Weights of a small transformer language model: width 96.
Each number is 128 + 24 x the weight over its row's rms, rounded and kept within 0 to 255. Layers, rows and columns count from 0. Numbers have three digits each. The size before them is the row's rms in percent of the matrix's.

# down: layer 4 MLP down (transposed), 576x96, rms 0.155, rows 101-169, columns 0-95
# up: layer 4 MLP up, 576x96, rms 0.181, rows 102-170, columns 0-95
down101 100:109144100152106181171103134154124169130069113171119119083143160146158130126126163100108100105112147136143170136113113126112156151069112093159088167151085103114140142126138110145125119142131113133129117081138125149138136131154143163120126118132110120132168152141120149136110128176136124162
up102 101:152136167151132115134116165076099105162145087079082138109144123158128114132114116164120137134129085114088111111128136135114144138160125108149198153120164128126170092127091141132139096144136125107116150129143127113160112160120148167156152126111117123121118171103165128135143111084135165145
down102 105:140142130114108103156145144136131139106124128178070117136122115092118156155157141113118130161130115110116136090136128130156144176165098116162156113134120113170145139120121141136125172134138118083183124131166136126106092165175160133129074179117127114145138162124139146118178105147151128132
up103 091:127125096099141121129108101135152096171102078098153166118126135165116134128152129188130111128093127163126086106163099095105113096107132136137096153135125161130110084114170072137129131141140145143139160138135084115152077154114136153100100155141117119100156142132116127112147149154110107123
down103 081:105138105161089135081144160118150148080137171133105095166168125114141120129089102115088136141141080128145134159118092141128156162119142118150150059147111106130153151120098143108128130145093119103144132103106125139127194128131136103132152113138141122104133151123107114130117120127193127118
up104 099:110144134127110103119130095123147145129125117104100173099086123126084125086127193143133100130135098150090150133101126137104131117119153120153128147117086135124115103135129199110141106141131176161087160133111111100146128132109147142128125152175109164141152110128131121116125108069107172149
down104 096:096162120092144121098141134148093097135072145129134123138116146118109129140123087113156154139140114143094115119125125126122125139170119118130111160127126156105135177089171178145162169101151111149086111093168132111123139121182099118139085131095119114112152153109100168122117136118121107088
up105 093:124144132148077118147113103119116150169175116122102101094108144103120126144146120140179117084145133116126070108119110136170164094098138129172165158143138129138091140130108118098164154159127130122162149090101109097156145161158133152117102110143127161136144130098112106109150097146151136133
down105 089:120153117115134114125114172168149109112132156179087133129109133112106133121151088141067132146150119124146124188147138141137122147161136106113127104084133152097134088179144165134122170119127101129125130136139084108092103101118154096162122104096151118145123141156120145151088114148124090140
up106 106:118118130159136120165157126144126146159103167133159126113088140104152079147113151125147114118106131134125121138113117104125139140133113145148185132099131075173106179092142111116059155114129180132116139172154117131135121138148104131123129166139141068123120133129139153100110142111130156169
down106 104:100164093146122147101117084113137151095082083146116132149138096144113141134158108149133139126165156121108148126143150101108162148120146110128126147157137155133128104161154146140160076113106106103142118131114066125071088138150108125116111090149117160129126099142087136156131085120147125102
up107 101:151136118122136132142174104140145172136082107101128123104101164160152104147160121100134135117110098116113130100065117082141144124167159116062126148098142136125119127142105095113178137119124135137141107126105117131149125162166141130121170127094114118141117116120117116165083086100110152099
down107 094:104097127122104134093125120147122122136151145154122121156162103117122107074130122128067090111158127106110148120181171171140131130115102111153126048122114131172119128118147138143103119146132131112104163134137147143130150127072104125137116167158134118122152095169118143091126131144166121152
up108 068:118115151135130130124081161162121098127099118146107111174124088095128151106162121163101131125128156094116128151075109114083183112138092107130150113127122144126127141177139106101149141146117177158145160165113127100122167105125135107112174131138109127146084109169117135111129148114152136104
down108 084:168138135106143107188121125126157132082118092136113129124144169138131128149130152136135129131164097102122190140163110124138107108096130128108174133172099100099107142092135179144092119156139135114115120099157137117096128135152109145125121134117122141145188177136141113121172126161098121108
up109 102:131131125123152148082131173144151098145116126156085115120114106138094139141162129075121117142115134155127135126117110069131108148155108097125179153110133152136118137136132057152120140142165104122134155118123118084125115077115141111097135169100122112134138191149111142122124159159146104139
down109 088:130118133168124097138146116101189125119171138156155157114132140133087122105130157132138127121147129119138154147128150093128170133140116180173081180116129147100142140140083175103071139119134126151115108098138143087110142156108144175127112102138127142111154134107127118131144137142100159094
up110 111:137123100066129121113130115119132107086137151135115162144116136125088117142089151096158131163149126127110126155157155099126148102149111136110112094114120133121107132192133104105150189108136142138119124123173102151148117162147091114099141112109166118093139081125136143153137107119093077102
down110 108:095155151121112162126142124148149127120140153155159128153122166073135145155128139109103125148158121139118155124094078111122140133167139125134154117128166129075077110062113115136148120151174130104106114123125138167123111099115113154130129155070174098132146110147119115143094115134116161141
up111 108:140121127126127139149191137082129134177109108105123178139130201105150115105152095139129105117126092156099111101100133103113132152100153137105146106121130117123113107150103139136123129169126160128133135106102107142146136140136090127161158081118147112097130085087113092175131122146142155125
down111 100:121101141089108092125086119118085143091129135122085085103137067149103124130090109114121141103120138115131141131141142128127118128125112121153103129130093141120114134106181105115117135064117109124081133140125137119116104113132148137108061148091099157171144141156140134084110147126091108104
up112 096:091147107147149125151154157089135167135083130154116099165125154112121146104142118123090159078141106093150138124084122098097120137122123117135139145115086131153103148105157146124155143112160155146114090136106143155167081170101142121162144135116164132120130099139130161118135169171119134158
down112 094:172161111141135135109127124174091101125109123136104067110166139118144105131124141156128115115111145110125122144127115156132158127123144155125105117172091114129153112148099086131099105163147146116135166084163075136085157123148132098160129115158107116177179125149112110161144133155147128124
up113 088:118105109135123123147097171093139110098117122101140131125154149119134133102118108088120083144136134162167153129167145117106106135132131133156146119140169112136090113099145107179090114138136180119138106169126085141156103141135121148164096144117207142143145137103111096102163123139153126118
down113 098:126186088085113145149085148109094137129148088101114134129154139139114089174139099153146128106120154122115144115101184102084155124148172149108129091122122144111103148133112118163158124107098083125105110123107144124152103145134124127165114132171124113161138126114119133102127153133143077151
up114 089:133130123117150140155095079143135125102095126173169109133134139104111099123136099107111146089128109126112123130169117107120167115122167122102158130194162140139118173100094115113140095125146110118140125147143136138137118150137126143116134100077142102145086067077130097139123117139110171147
down114 072:085136136133107130137137159072109107133122108133102158160141103141160137129092154156138089145148172151172145134120145150132120135138134127167121107076112117149117069120151121145146194077137133154115087119136122128147122144126145117128089150178103127141131170132140120120146116114110141084
up115 103:112143117159145107142151113110231142142096140135133151133114083129154082101094108139088153134136133130101131100114171123143151115116135109131134105110100120143103129105119161122163154141145135115118123140137101108129069132115088141133116118110134159132142129147168143141128084135128174172
down115 093:150158111153158106077186113099076121142171126136120134143138117169116145149127101118132142149130120135101098149118084185135145144092118110164144171104149118152153144103155144147139103132130110134142101092115084116108123110109156152097142108131139082163114147141103163124147157127151140130
up116 096:128088129125134092141165105118069155123090136116164098154162123124147162122123099127081121135134178133107129128160120162145084094105133114124098161116117134087130138122110151161102125151121160151075143114134174129097145130112122102167167105128144130156113124082123158123106155131145132117
down116 090:148173136113133200140117095116187161117109138136138140098107121090186156125119100115158117126164103118125119102098076142122149158119114149121168163115144140156121125122138158117133112109112117136135142134161099122133131135118153135116094130128142150174128168155130162101160099163111096110
up117 100:128155119126184095128132090131090135115177093084101142153131122145110141142133138106131112121092085173113119132127134163123146155116136118111097109084092133145126138107117138129134116107116087158122131147128132100154149164133156143125182112071155084099127097117095129129132177134158109115
down117 100:125057133117107108137128145151090124140121129122157154096114139109132073085122151119121140091163115120146133163161128099139098137133144169169092151153174079127128159141116077127120132176119167101116131097133105139113131131138117101133134104157081130136134149109144115132121099090146135110
up118 093:119121149138113094106151168173122113111127138141118136095094109119149147138148202115122102123193141161115121133096135161132095141195100116137077121108124137138120166153115133115169166090112141127149119153141134146130142133141180109104097124131104151125114140117147124128113156130088143117
down118 093:187136104120132135169138124138113152119163097077106137149130118145169114112090094111138127141130152139133164131149145094157149119067149160178134130151134108096139151115109079153132117172124132111133150147111094125139142184141115123110139115133122112107156069094126121142111130140162144124
up119 124:158128129093162154122116112144128097121162175103130130134131086128107131091149107106114122144115090159128129193146114120139155146137084109091124108132156119174130126126103134116157120170125079083206151150112103119147126154141109134141122131111128111171110152114152146117143146114108109156
down119 104:081132159151142089146117144116131114096122133103152139125103166162094085169099157163152097090113112122096138066136123169141107128127169125159140177138117115118136104152128130147084117078103155121120157103160154117133139128143120133114087102100131111107120103135119136133129122157170136124
up120 094:095113089133141143150120138139134066118091132167121108175116127155115135115074162077181099137155119138107127153105166111102099131156121146131108141132143141147147139133126113127138132116184194074130136117111138128142076143154101092134129110153114132116135114118147138122107119146131155139
down120 104:161117195124126108149132100093100153157145146158157152105125105105189104139114170116169140098127130142129160128137148134144131093122140101144111154102139148121114159119105119100137130103147135095135138099168155109121136172187173128134148150128125107118123150134125130146112085139134118185
up121 093:111078142083154138115086144175134110137117158154101113131147127151123099135131147099098130131098132148124106138119100107056119134161104140097151172113139114124130087121149100174145141106170161141117140137122113133156093085108169136089141160171130109152144147115152133135129145103120115126
down121 110:174121114119130131110118151108089154138120111142145094112128074184119142106124158183145087142125090104143113149124138119112162152091133116133096153109109121120147171159117143116108104124132115127107154125119099140113078131148141123154113108161140097125083127158134149155132141092079074135
up122 103:104169157104119162110133151120149141120147153128100097114104137109146159088135098137122150119075140159141160145141163145118136146138124107138110142117137113109109153144125152134121152122127120110148121126131113133120068191172092165072132142137163109101137094176127117085093119145167152135
down122 101:156119086123121126151092105153105122140108096138125164165150115113111114158130110170111073129140121096070123124157133098129111137129124150154183134068084154128109081147122141137124099141137134144081140134118143116091143120140124125154069111117125156153143121124136090139114153096120100133
up123 110:121121123150086103146153107115152140173100150161107114150101103110118121094139153107108124122144150098130123129130103168141128139121138102117149153166123160147173115163148116177106087097117151147179155101139134128116078142085154090117111175170112141147127076117135119100144124141136121125
down123 112:120129155119083133146099133079145145098138119106148130124125155142111086132126157111102112119132135154138161152102152162122120146108124126124163109144090135144149109083125177121133142126139150127124171105140123125159148142157141096195161106138082145141103126187089121104166138074128121123
up124 099:121108132129103098065125153114166133140107130116137118112108125111105156116125132130130113114152155064180102180128156158114132112139094135191111172107153123078117160128150122128111105109126116135179106167147118132141129106152142106128094122156156156083136147120133134152150134143118142099
down124 098:196175130108108177122162130121152149161129117172103160121135164117125115150148113124134121094116123112074130128108140134141150138122128121145148110114111095147148140123155121129120133127119120095152164081141143116086144186116114125172145154160099114129121156163118141089069133147112122148
up125 103:130152150113151114100162137126163140105137144124108150113127097090121104117104201100155109127115136147138202161100131157117120088147142153116138096111156130086145163135099143136117123119149152095164159174105151100125127137133086137085115130146104149119124123130154092119095137114140138113
down125 091:129125112110106158117100128143113166177144113134144107093132112115157154103159096110120132128164128073105106124158162117131102144098153151129118145138074142162106107087182118133164111139118130140120119076108102113143191147123109126170121088115102139142105153139117153140116150120123135161
up126 108:126152108114107159134123124105148171152125116148135136106130128142103113130111100093141179137134162108109127129144150133159131152144143118140090196165137106128118146157119108158157126098112107133098126123091086118193108130130127110114093104186135147144100108116113132109117158166071095136
down126 115:125159099145145151139132155166104123131131154088106140152145119105099073108161121103099128134151155136142152138139121134142083140115104137126130125148118142119179151105105053179113144108092090132175146087104143115143107130122136115111120094159137173094123142130138134166144132152120096131
up127 096:126156119145116110141109148162133093132092117096107142122153200141159096165177113091210106137093112126134147103109112115131146109130146128130132176156102122113165165145086142132137136109165130139145163152146119118121160135126147141109100148147101156126143089125117129140098119126139146134
down127 090:054105106164145131148121142141131140140158128131135092167094126153153112109164099116133110099175096132118152159163136121108124078114170134131116133135126123145119130152136199124155136127157142122106136126118125106129113166134073140122136099128113137157121147143127171193134126152154144109
up128 109:120164113126127127122140108105143152121089102127176156142158098133099058153136161145140129158139125104121131099123113107169052103112104093115140107157098118160112107124139149118173099093144123129063128134131170099126166142157136118141130123129110156104132104153127117128149139118115138143
down128 117:132157129165095084091098109116115113134148162130091114131138168098126122117155127146122150123158136112170112125142088127135150147132168205090177139093117127143082152113130135137126160144117140130129107182110160131092116130115146127123151148149126088156118094126129126111133151152135114079
up129 083:128095136154132151062155135113118139147131113092136166093118126146155134137102148159133157112134130142093174095092119157113160142118101092120106123125158120095112108149124148161166146142139094098159103105155134128112077151152162132105138160170130141128156133150140101170118138092160139108
down129 083:160134083115116150136101191120106108101135127138111126137096102105108099114113139180099121130127160133129104156114105096134121160130156168121158158113115129136146124095094070102131148115124128161123103108124155165116124153134128164169101139137170136157083114137156157096093149138094122123
up130 083:139124115147118115103086189139151108121135124112154168106132138115105118169086148144165136135123127115131132128143107103122143125090108100151093121187104172107097106132164091161151118138123152113129135107121140131142132154167171106133114171139143091115113137157106120079140137061133129114
down130 077:136105141198139092106144126100094133114131120140126124129099134121187140132168111142108141120147122152112156117132135111104112150135151161096115165108107090176164157125166151130109122139141100127121136140107105104118150137125126130131163089122100147140109134114143085155122091214141139106
up131 099:160089175071164107113141120102104131102135153104164123106143123136124117123153145122135155126136118140163117106123151081135099138154105134105119142156152161141126139135142158115127114125133135178116098119112081056099202179098113148151132139129119116123122110116138134107121117114143109099
down131 114:146112140147071150124113113123131107099094110143130130126123115089140130121130104183119132148182114128139165126145138161081097087198147133129144173125130159097154106136112102112103137151155113132129114096110156156101102117145101141112137131129149135119106176146153157175124128129113081131
up132 098:132138089154127126139175144151147127117143173113088099154140094154094109095155145106098123158148162145120140087084145131129141131185110113156108153143140114123155128084131129130123112143166099158137145156101130126131141157151121125135120160110125096166141109107174108120108135136079072132
down132 098:123138140130133131131120145123105118177128164146151119142138158089146166141118125131129120129111103097097141151172152127127101138144173133103124110090146187140137143125134188116180108100137125108137095113142165103131137161148134125137131101175153130109117138098063095139168126088163130108
up133 086:102137126096129108146154101137123120122143130129078096111121122088142118152161106178143127151124065097150135138138109110115098121149131112129122109162126154177145108142078114145141095146148146186123167131099111102139129087076128104108148113127108123130102094133098108175116129141159119102
down133 091:149146153134142127109105128118175102076119169157153132112167118135158125119128119101130144114158173118155152127119152149120162139132111125147164124110139106108093124150144171176167140139113112130114084160144101132126139170139113098151153128135193160103165106100162140101112109098151125140
up134 096:081127137116123141147136123116147177106121122141153134132140126094114115124122121125118102154103103139131151111116126111115161131124155133111152147121104132139090120115053138114095193141120082140103143115134128051115092135075129139121175087127146133132114123127157097161117157084117103130
down134 108:131088149155117106118116117165059174119139133137127119093134135131099109129156178142130116079167079105143138118123113110130089111123094126136138136139090119146142136102136132090086135144143126131089093137104079143132091110110143126119114128168097126119156163145152141107120095153123152085
up135 092:091104110126126106189126143160142130121104127131152124111115169121114155094127150115149096099137120111169088121136121106135137134148128088100152141136160162102124118090082135143231143089115135130137170143125107076118158107135132161145122138112131159128118132121131136150110110125122141105
down135 082:148151115162128128090138131100065098144125117131112143144118096128088121147139140168113110130127108131134127179121087131171114167101111157132102134123144102147123122171096142155112094132136095121158125085172149109122068135150133140118130104098107146117166139113086139128184140134140103144
up136 107:113093182133127113134096118105116148159099137102157118130145126149096133166114161137120121125124050117113091138132131093145153114168121143156130167150131099139121141152148138140152144127156184083152131142162104129111091127135116114100144081119084146104108118117124151122129139188112123132
down136 105:133110148135092157070132123105154087197148108126103113152130097108147111112158119145154119124129126122116131199096165084107130136168128122129101123115155156124094120115175101139116130096135131125126145175154131125104121178092126125161133127145091148115142101125113129097131114147161136118
up137 095:118187063153141105128144139140116170138151086109116180147110142129123137152144095129154133128126082164122115106103095119145122114114150093118149127147145148143136104137168116116149106168136165167141150111107129116147143106095137158143114115131119110045154122126113129112124100142115113161
down137 091:136120137077097127070133110146160149152120143144130112071169141109156120132128151112102115121131144120155161126128135130096152081082108180142140107139110156100133127111136135115080152113140126083151162135134148159118173161128101117085163130131140124171144154102105120148148137126106119097
up138 093:101114131124149115118153109129106161136136135085127174114136102116205126131148117134157167123140098158132106072122137135122069128119160133158119106137121094174107121146129096182168159149154110155119176134136142128125117127148125131137175107147119091122114137115147154126158119129151100155
down138 094:124142139117136184099148140142138089129135143174130122185140133108141135140108175147142129100129107098147134150137149147117127110084104104096159157097141138102117133116118123118115115104112120149110102122162104137133103095133110127128117116133155144216076125124124090117070162121088129136
up139 107:135145139170114120133127151158133148111116103129124082108097113134108097098138139150152147078163078152143117114110125088132171167155168122116143126128176122145157121113095154148120139166121122122136112168121106126131158121112191124173137164154128137100093184119115125122130110119093118129
down139 105:121121156130132130131135132155099126123146105152160088110088118098115122119145118156129135182196104112101141137144121106112100092107130124147122122128103148116080123119155125154145173101124153142170155118134165100118108159107122133158105177179164166140139164152110168142137125157120109107
up140 104:116130107083119117152132147152145155113100095140096110130132067121123123122177173098133128159132100132100113150109135118125203105117140114108176138156109136188113117103126139101094148103126098140144090130130131149130141142130122102123181104114149168145110122147088154131129143123162117148
down140 109:112119174146148112169140117110128137150177136133101116118153154142071183150119127139142146106142142135130117124101088118131108158171134169144166135119123168110153106111136190155122139165125125118120122132126136138130142152129142182109067099110115108100109100160137085150146108147110135131
up141 101:175078136104146124097123148116132102098173133133154107148127130165088126151092126142124094097077183095136155139112102146110167128139171135128133126150114117081115156124142107132117116155119130116128105096094161122121120154123150100146108123127130169146138109155114148161199142114130119129
down141 110:113113123149119136090154142114143150154148127155115118091138133182132096100111144144139138103143099145120105130142084110111139107206146131102143118155126129127134139089091091152119103132156160133145112103113091113125146122129109137129133076147120132072165147154105159161115093146102145173
up142 098:140131126141112137104149119127132138117120140131156100141155100138164081119126122118127134087119145126116107126129148079196142181148117086137115136167136119141132124141105109146124084174118056114116129147135174105136160175091116156111128114147134144108125171138147116139131083165094133133
down142 116:115126152132136132190131108124122089089099147135133120155106142099109135175124115123173164132144143084105117093143145150107157087130099124136129148145111158120101128096108089093163120138120048153105113136152170094142121146109152159125116112154136156128109104123133119088133153122129152108
up143 094:125139136171151165144165128128124115096166100150092152138123130128154105099103131108116145180147129176172144158115117110110123169121120095108115091112146118153073126163123116099125146121121128120131164133159068129075158116137133142117108089151118118129094111119148105114150124125172161118
down143 104:122112123136147141094134146111128104148112093137112125102161129122143185118173165147113133087121107148107114111126138161178133136177144115104138064152144148139118163135122116099132146136168107070102163105136166142109112110162161094134126122142113125123095140159099096141139119136127167100
up144 109:160112162138098076160157117146126117162155130119100152138088117113111095140165102133135118160099125109131171107147124136126091104107114074165131139152132146100123174146089141155112127139095177154153103098101128131106152125107156121125131154122101150123095117086147140108129116154114152085
down144 100:139115119105104141141124083147109128128117115119170140183094121153136177116112111111145144126103105124158100136097100124127167117166121120145104108109142095107142092081156113141148130086192137137122104101087118137172100136133106138148083137135118156093120161119155090120127118119143100161
up145 101:124079114118141110104125124101157164107133110120125131101135149106159137120141162189085148145196137131170134132104139123129141079112096138122133104155137126118099117177113087126112153106158134135130132093126162127136098132170199104138123116154116148132134110108115158086149130104131116117
down145 096:105137123115144124121129127149113105133175092125102115138108103123145122153114099109111109088086122086107129133114140150165099136133144142131107154106125149155111124121180164178093147171117146120146142158149100171082150118163060137122127139150126123098148083118138133144115110177114142102
up146 098:134147142103126096096085159126157094136080133131163115158110101122137157135130159129146176145114130120177163101128111147163108149154114129109098144146126066111162107141121118153121098129133105103097111123094142123146133076090149177117109144115117174146175149143131126124138154123155117132
down146 092:105143118106158126111175128110162101166108104121145130095125189173127113131133114144128120087145138161117147152149142125132111156137089109189110163128152133147116131114113111116146156096146110185149137170139079103133103116095150111172157097140117099094131118125117134153147114143103145119
up147 113:110144141125153144116102129121078125127134167155146116110132118111112114111111135129112107135126130130117142154138108168110145133060150121160133108135112126165159126137125128146151146118080127113120170111100166076141151129070129119096126091135122149152122120098180105146170127135077187162
down147 102:093109122123102114134129121136127109121138145109110126120151135070110146180124127144104102114151091149149121157172123145108116156114136162085151092068135119115140110084154169137140105123068136131132119090126158128129121093103079157120096157107147145078146130093145112138112134129130155149
up148 109:175139117134114100116055114163150111108108160124169089160100100109132150141110126116147123149119156119154148114091096140122145120146142136106141137129097133135099141131103151082136107160104116155147144093109123089147154095133124137120072139109159158165119117158097150082104143102118114115
down148 101:107109155129138120140121114120158097127135091171110160128117090158139094109104149129117156101109087144141133127139143172135088107109163103167135114108137142127125127172138131112074149130142207120149098172123136153155129176124100111148157091102111121106155127145144118137143095129101144144
up149 104:111192155135055123102121155140140114111128135104148098141158083133101116091112124115105125160110155134147154098100159114119132112133117147127132164129155159139119133146141115122175126156101132074154142121093087107138130127111094099155129122130117173114093135131160122083140132105091134151
down149 109:144124156137126136168118119128138142160075103114098120097093098087134131114144135119125124141139158149142153111132141143091127138124149139103115163156105130151164079075166109131138108121164124119119165105126112129148091130168121165169157082148109174102132130127139128139188107141118159156
up150 096:137139142160083117160145123110084154111134135092170145108092153106134130167171093168116115113158138168141124115125148077139130081109129140123172132133121147130129159144136113114133141161147106131125113112104156124117177115109111108123186111183121104116127113135162095108168138108157111121
down150 099:139160086096126158126134154140130114134110143137162142089143104160145154161153106162130112176129108138174139125122164135155111149119139106099121150132119171117089140106143126142123122115123117127095097129143120128102142111158118144043072080154142102106125151148118176126148100131147120135
up151 096:117147138131120105134075148103171123122161114173130155108150142156129122118158130131116126149106089104145169124158099110064125129079167101154139127126133108101143156139144167135165124130143129124099069162107134099153090138115132138105107185153132160111100125144118133142103147146142131147
down151 098:149126137151079123122169152147147131136129128158091127107106160116118162124144094099127114082123119107114077105119124130161103133183110117066124117122083123104102178124106130116156148139120115120096133092142149156074145126123128162110133146135111118141106140112140100143117077136109175103
up152 100:136118093137099114091133147122171136138088164142092094137143100117139143113152121152122147124126124139143167081099130152149173121193081124105141143139108095117130161113172140145164146168089152110102159138174151135102129139135129130120176134134116134116110126100145111152106107102101138098
down152 098:118125125126180120114115124113089153105166143132173142112127191114149097115114160177103117117115105106124138177129142113097130123089130108087134111156135140118135121127107075137055113113141148097105128169138089077144125121099123119165123142114150137128153118125087121104126121132131125102
up153 100:088116133146133169084127087168111117081106151140110099105142151166110186146135100145122099108147192158144132138124094133167113112106136118132113121124143117165115122132116139128144126147142068081142138126147099133114126137095141142117146119153111121155147127120123122123125191165117091102
down153 103:140180096095135106137152163144166119111074145102124116145147170142113126109142088143095132159119107110128152119087165153132122102123102175116143139141123097077183122103136118113144123109089144157138126137118124083120083141138114131147118163127148173134139148103141102141113110123105149089
up154 108:127126120152121169121124099110109157140097161092088103141158081108114133129090102146126110172110121104124072144162108103144149122131176143166138149129127151156154135140115133123145179154121126151171117104145127104108138149146138140092120143132137124139115188089075113147141097103153139136
down154 136:158131170108148151138121143082082158127117117093101110118134095173175141112101139086122152138111144104150137134120124116125152119129154138149160118106136144129122157123062141112132135136123141128161132122141209125166098078140156105128168100081127094147127148128123100144114144131128139133
up155 095:107123086131105135163110090140132116131120109112140121142148137130104113127171102130192102156156128160136145073113124059129117123129113122112108149177142103186124160137115128107143158111149094145157165087157114131111107109110122092119128125133166159147083136124144116129099096124136152121
down155 099:112106147109102142113130141135147148177116091149135115089136143122077164127140159132133121115167118155101131106194146161167125117170179162125138110128128118100127124120136135146079094138155109151115126105112138096115127148165121126116127134107104088164128169142132153103127132123181128080
up156 105:129141110148118181136148122090125129116115151157148118168155182110133126111139116148102139118125198161127126154161096133126115097086128120150164179137186151089097129114108117106121109113122124118091139113107143098119125163171130133145143133125146110093095115115151125168128096101157115134
down156 094:122114126104167104146105135165146118121170139109146123077088104111125147165116141116147092109100086115146133123091136117150148152118108170092150131108120076152142113122128098134146120109140169149137133080154113120144135158110122119143100146108146132143135112166073122083075130128083112138
up157 100:150098145176117100109095104157134117117171204138118095139169132101140129123122141086103122104114145130149123120135112172178158166141118128118128077140129159150100126132117136091106121115145136098110101142147128121152182152124144114154111150153083174095123125108130129118113159122132128126
down157 097:117127146109067141103125134133163136113146120178124147125141125100096122126110158126080109105121136126092072110106124139139133114137111147108152131150090088118131127142131107110156119096114124104165148143116113143178124083131086123122156103157092130086154161163090141118064128137123108112
up158 101:129149129168116130107088104108166125158080134127128109115137137152118104133094143093114089074093179124137132175151125099135143111152130144137144106100154146136109085147138117112110095114107131118134166149140147129147115153130107104095124143124134169065140163158155103168110169135130125153
down158 101:075129144153104184129159114124110103129084135101168137134108148095103114152102128143127109078115098134168156162094153121145140130165139114134122103090131148135105146139122102128088129125137152145103146101138135140121106143120119144153147096120131160147090131145151144194148079170145143150
up159 098:140087090110116103154142128124126154138111184146134108142141118124107103115138109077142082129107145116143133084121106098131134145140133123137138166121121117063116113130115146134112117100131198093139135126165164080132153139140108159117154137078125129158120135126143139165118131119148111063
down159 098:089109110157116128117110159144137125146127122140093125081150132103093138150114116180090158129126137116118123165151158127155127153097123148100150083092137161161126162158132149123123163127125101178158118138105101131114080118099121129098090101132116166158111148144142152149122127140127111194
up160 094:103080113137126132160134100112122135079116146121118129130128125134152108169143144079127110137114112162094127128086163158109111163195126118116137129130134119146124146108155089160144146122129126146169148090155110155136112198111165146147175133130093119145138107120135132106118147104107098083
down160 096:127174137124109153110154138120118160168091117144152124111153144085121099124137149168128163117127154094106134189103106126162145136086146153143122146157130101107131099140141135102091104136125142096083115117113111117082153095155130169072116156130128091131143154107122120090147137120139161114
up161 119:118119113125099117107115114160171104148136141140147132086126115129171128109101154122121116123116159125121108141088137102120166131126131109136118143165175131140080158126108131140143094139173147082132153116127159132140163123124091108101126096103163195131064130141135159133127161169136161109
down161 113:113116139151086127117103120094100129110135077095128121110121119140112131140131080123156121146143106101121132102121167133125107114097183137165090131143161125190113121109133115167124123124114116149146182135068136179108162133145087139132089106119109117143091083147126134106137144100120137131
up162 090:109180128126118109163133104123089117103125172116148126147084141119128159146127158152127127164164095127174119138128122113131104136066137119130108119165116138137113147140145072136119150125089153117093087140135135117158153172129075148124139116151158125122072114138107085120123172141132136125
down162 097:146161120154115125102130131122139102128138107090121163112126107126193172121117098118111102143105136109092097120103151082115162195116153108134103138092145137123167112115161159150092129134152144183138112096143134136106111139097118179120105133131117149137126141138090130111111127161087111148
up163 105:097137151106114103095091128161118093166136141140140171104099099112173094093129144119159125144133132152092086134158120118129147141175067135140126164154120135134109118138108146131125131152125134142121063176118114124138104140130147156098145157151111162134109141125114105081131151136134172150
down163 110:144101134085161101126148119151124146148118123147086063117134098107113122093141098167132129144141137121127127100084137145148099139170099140106140127101099117101145082151162107093138099133123077160162125141193102171118106113149110129149119152131125131111111125160147105105136097125120107109
up164 092:142139163124144134140099133163112155133118090133128127141131164127142099149128137116150125190166122120131100109174102131071108141122147111118139136149124145158119129110122139162123114180110064140092113085108172158125166114139125097163097144122144118104133141112156139131176144151115101170
down164 110:129123090122146106117109110116090091119124134110140131113141136099109136103152155160072129090137129133092176143122137128136131122133113185143172107105143127106113128128148149075097157115153164126151192137114102084104096109130107160121147122113137123139106129162091139120103105127125191128
up165 105:126068096097122100114161142121144111084096107112113135165113108124175109154110138116125126133127117123101181129165166112142120123131123112122097177116152145083087110175174156116141159124092140116143125134139109113124114141133172124117104112126142084154126100159136133138138170099127125088
down165 102:126130165128115160178155120119121135137144117158108159120102125116105108201148101154132117163096141108135142087111116096094185110128102087094172145139101106121121094092115144148155160109155124163125114158143117176111101161118131150121119121109142154154152150121150122140140145164137132129
up166 106:132110107116146113119146107139155149089118129142138115142145070124142163162111149144166111157123134111140173129126128109138126141139122096173112091117090079153092170119102099138110158148149155173142093095148108143121162149131149158143140132085130164132094120132120157125109124064117150130
down166 100:177150122122116130145118098106149141140142125172142100148144184083150083113161124148119101120087119157133122106101117124114153162092135154106139127148125119128173074138107135116169135123146144094115135101092112097168104122134101161089138138116101126119137155093122092135115113117143090168
up167 099:120132139093136119097115125104130129118132141120187140128162148128126133157134118128125111155179105110129145132158150086132079124087159136131088179166180148116148137150145105112122157094113118163117145124165150083118097152096136157106118142139074107121129123134135142157134131120123100190
down167 088:151104084096093121149152155150150109178105126139138120118077097112106180092127148144145124101134117113079115103142104142157155098130131173123155118091122106126130165116114089158137120170149108163153120122084128100093145107109120131126127124123145103117137114147132111124066145114097140121
up168 099:103163119083113151119090145081138099119129158116137102146108147140170118161121087124142121133124133104115105092171107141128133194101123109113116124162155116128161075119160111169105150131118124072111134134133124162129121101147130187116122162125110120164097141132113130105141142142152159131
down168 095:134176143118118077117156087141127119115117156094091134123128107160156135144112136119101157121126164137141091149120135131117118114111173122087086142169116134113119132168129120123102130114093135137179164140140116144110100121136110138091192104085172142117120142164122138145163125117093170127
up169 096:102124104183151105150158125168136108113104155128104128160105137121108119141133086103131138119152169125150117146096160150130146164159102125157143132144159132085173140119083165133124131155138138142155130117089130151108145119174126144189100149151141131123120114136143138140082106171159160153
down169 087:115151146086138130135136118124162161134152119140178093138125160148180106092128155110103121155100124147133084134153098158145166137099102152160114130138089130150115124148154093129153133145108096148122155107128126160129163144113128113082103128088139124129092165146134153154179099153140090121
up170 097:119133122132133146081170107123145129095139133138141164161139095089087164132162148148175105120149124135174110162081151140131150115134144105138109097125139164103078149148128110133161130122149127076118152150124115114105107159109135127153108106169100169155140120125116098142150123077109106128